config = dict(
    hidden_act='tanh_gelu',
    parallel_block=True,
    init_std_qkv=0.113,
    beta1=0.93,
    max_grad_norm=0.5,
    warmup_steps=200,
    schedule='wsd',
    max_seq_len=1024,
    z_loss=1e-05,
    max_steps=3354,
)
Each number is 128 + 24 x the weight over its row's rms, rounded and kept within 0 to 255. Layers, rows and columns count from 0. The size above them is the row's rms in percent of the matrix's.

# layer 7 MLP down (transposed), 256x64, rms 0.154, rows 24-34, columns 0-63
size [ 99  84 110  91  93 103  80  84 138  94  78]
[[113 147 144 131 122 119 149 174 140 127 167 127 120 111 116 139  95 123 115 142 142 136 154 118 141  92 158 117  88 133 163 143 115 120  93  64 103 141 161 143 145 126 135 153 135  95 122 136 135 165 153 143 156 140 128 102 102  85 108 102  60 146 109 143]
 [116 136 177  93 159 123 149 148  76 119 122 123 133 160 152 133  88 131 150 123 107 105 159 118 139 191 110 161 112 121 122  82 112 117 125 136  78 115 146 143 146 179 138 123 102 123 114 140 136 156 160 160 129 137 111  91 121 105 106 132 139 108 102 135]
 [ 99 120 138 102 115 127 132  98 136 136 178 105 127 126 165 109 123 155  99 157 121 132 108 118 137 143 178 112 141 120  83 138 110 171 123 139 105 125 169 155 159 169 113 108 132  61 111 126 132 154 112 123 146 145  91 111 135  98 110  89 131 138 164 131]
 [142 156 106  75 150 140 141 102 162 151 157  92  88 142 133 124  78 169 135 108 124  88  87 136 141 162 123 159 145 141 137 133 121 119 161 119 119 134 112 125 116 162 114 114 126 144 112 107  96 174 110 125 150  97  86 155 131 106 152 139 149 151 110 146]
 [147 133 136 120 143  86  90 136 127 176  87 125 120 110 154 162 133  92  97 117  94 152 125 163 102 113 143 140 152 111 130 166 151 104 136 119 144  87 133 122 133  82 164 119 125 143 130 147 153  96 133 166 136 119 141 123 139 145 109 107  65 153 120 161]
 [128 139 107 161 127 142 124 151 133 125 175 150  60 131 117  96 127 119 142  95 110 136 143 151  90 114 180 123 133 173 123 156 146 144 110 117 106  98 110 159 113 136 153 129 151 145 124  94 103 146 112 138 166 115 119 126 146 130 141 141  76 150  80 106]
 [137 145 176 161 159 146 124  86 111 151  87  97 137  97 119 186 106 149  90 135 148 110 157 130 123 139 130 141 176  95 123 142 112 162 113 125 119 107  97 139 138 132 129  98 123 125 120 127 174 103 117 101 105 141 157 113 116 177 101 120 126  97 120 142]
 [139 153 144 107 139  86 143 172 132  97 143 100 145 113 105 112 166 167 157 149 116 187 122 125 101  99 123 128 106  96 163  97 125 106 129 124 129 139 147 127 105 118 167 113 122 110 123 122 116 139 116  76 116 113 180  96 152 132 159 140  94 127 162 126]
 [113 129 158 133 140 133 104 104 146 173 133  92 122 124 104 123 149 141 126 125  99 107 119 140 120 113 133 157 172 105 173 145 112 136 123 166 102 154 103 143 106 141 102 141  93  71 124 165 109 120 138  95  97 150 174 151 119 138 166 164 109 103  97 132]
 [112  94 119 134 136  85 147 138 141 110 160 104 117 133 119 142 189 133 124 151 175 166 113 138  93 134 150 129 150 167 113 103 141 149  81 104 135 109 127 115 130 168 124 119 153  75 127 117 120 131 112 137 114 140 133 164 146 122 166 101 111  99 115  79]
 [133 149 177 117 115 160 116 156 124 133 107 139 113 148 155 124 154 156 146 108 142 120 144 100 141 182 145 156 109 113 123 120 155 129 104 143 123 107  77 123 151 156 134 115  97 158 145 115 112  91 117  59 101 141 120 145 146 113 133 103 140  84  88 151]]
# layer 7 MLP up, 256x64, rms 0.163, rows 25-34, columns 0-63
size [ 96  76  81  90 101  84  91 119 110 100]
[[126 103 100 123  79 122 139 109 157 140 102 140 113  97 144 133 146 157 137 155 140 130 116 122 111  94 159 107 109 127 182 139 118 154  95  95 127 139  95 112 106 115 141 137 147  82 134 140 125  72 113 103 155 107 139 126 152 171 161 137  83 102 146 156]
 [152 136 103 132 128 120 108 173 113 109  96 119 155 119  86 149 139 106 125 109 136  97 160 103 112 128  99 170 101 145 162 121 131 131 129 129 148  86 117 101  91 129 147 163 146 160 160 129 131 114 168 111 112  89 157 140 118 177 108 126 144 175  95 124]
 [135 116 125 108  93 133 142  89 149 117  91 147 140 123 137 143 153 116 131 146 157 134 155 124 149 156 138  66  75 107 133 117 113 171  95 132 163 141 124 103 148  96 141 103 123 121 140 150 136 139 170 130 119 103 106 150 188 155 132  97 115 109 154  97]
 [136 135 107 135 165 152 106 103 101  70 131 115 122 134 126 113  71 139 150 138 154 113 110  80 129 116 130 121 103 127 108 149  97 144  90 117 130 153 144 132  93 164 127 127 135 131 148  82 112  94 119 117 111 112 108 158 144  98 119 148 193 115 145  98]
 [101 112  99 165  91 131 156 157 125 138 136 113 123 131 151 114 113 100 120 144  88 136 172 147  79 109 158  96 125 165 118 152 104 153 101  93 137 138 119 147 129 148 100 163 114 114  76 139 122 139 137 153 182 111 118 157 138 120 130 142 117 109 116  81]
 [ 81 126 107  46 151 104 128 145 139 114 137 157 122 150 109 117 115 133 108 146 126 144 167 109 153 139 149 101  98 147 141 110 121 125 126 122 119 138 115 105 123  87 102 133  97 154 146 199 136 129  99 155 136 121 122 125 153  85 130 143 113 170 143 121]
 [112  89 163 183 152 129 121 107 112 151 106 157 102 131 136 122 147 112 122 113 116 140 117 132 149 145 161 111  99 136  88  89 185 171 146 129 140 169 126 133 135 110 123 149 124 130 152 104 138 110  99 124 151 144 133 116 136 125 124 120 194 109  99  80]
 [ 97 127 194 159 122 125 101 131  88 167 165  95 136 139 113 141 132 135 144 162 115  86 141 125 143 110 109 107 137 168 134 149 112 109 123 144 104 150 155 125 139 111  87 156 144 106 165 180 142 121 127 139 123 111 135 124 115 110 162 180 115 120 105 144]
 [213 143 127 138 103  87 138 154  96 134 101  89 140 136 123 121 136 124 135 120 126  88 123  97 107 159 119 129 132 120  88 131 135 126  83 156  88 118  84 189 128 126 110 106 107 137 144 133 106 115 111 152 160 146 138 128 142 149 132 137 135 111 134 157]
 [125 177  87 126 138 104 130 123 133 161 117 127 140 120 106 176 122 116 126 120 138  94  71 136 108 110 134 100 132 121 129 106 121 164 126 126 128 158 132 122 150  89  88 131 170  98 150 136 107 144 145  92 172 111 124  92 137 165 158 146 170  92 116 134]]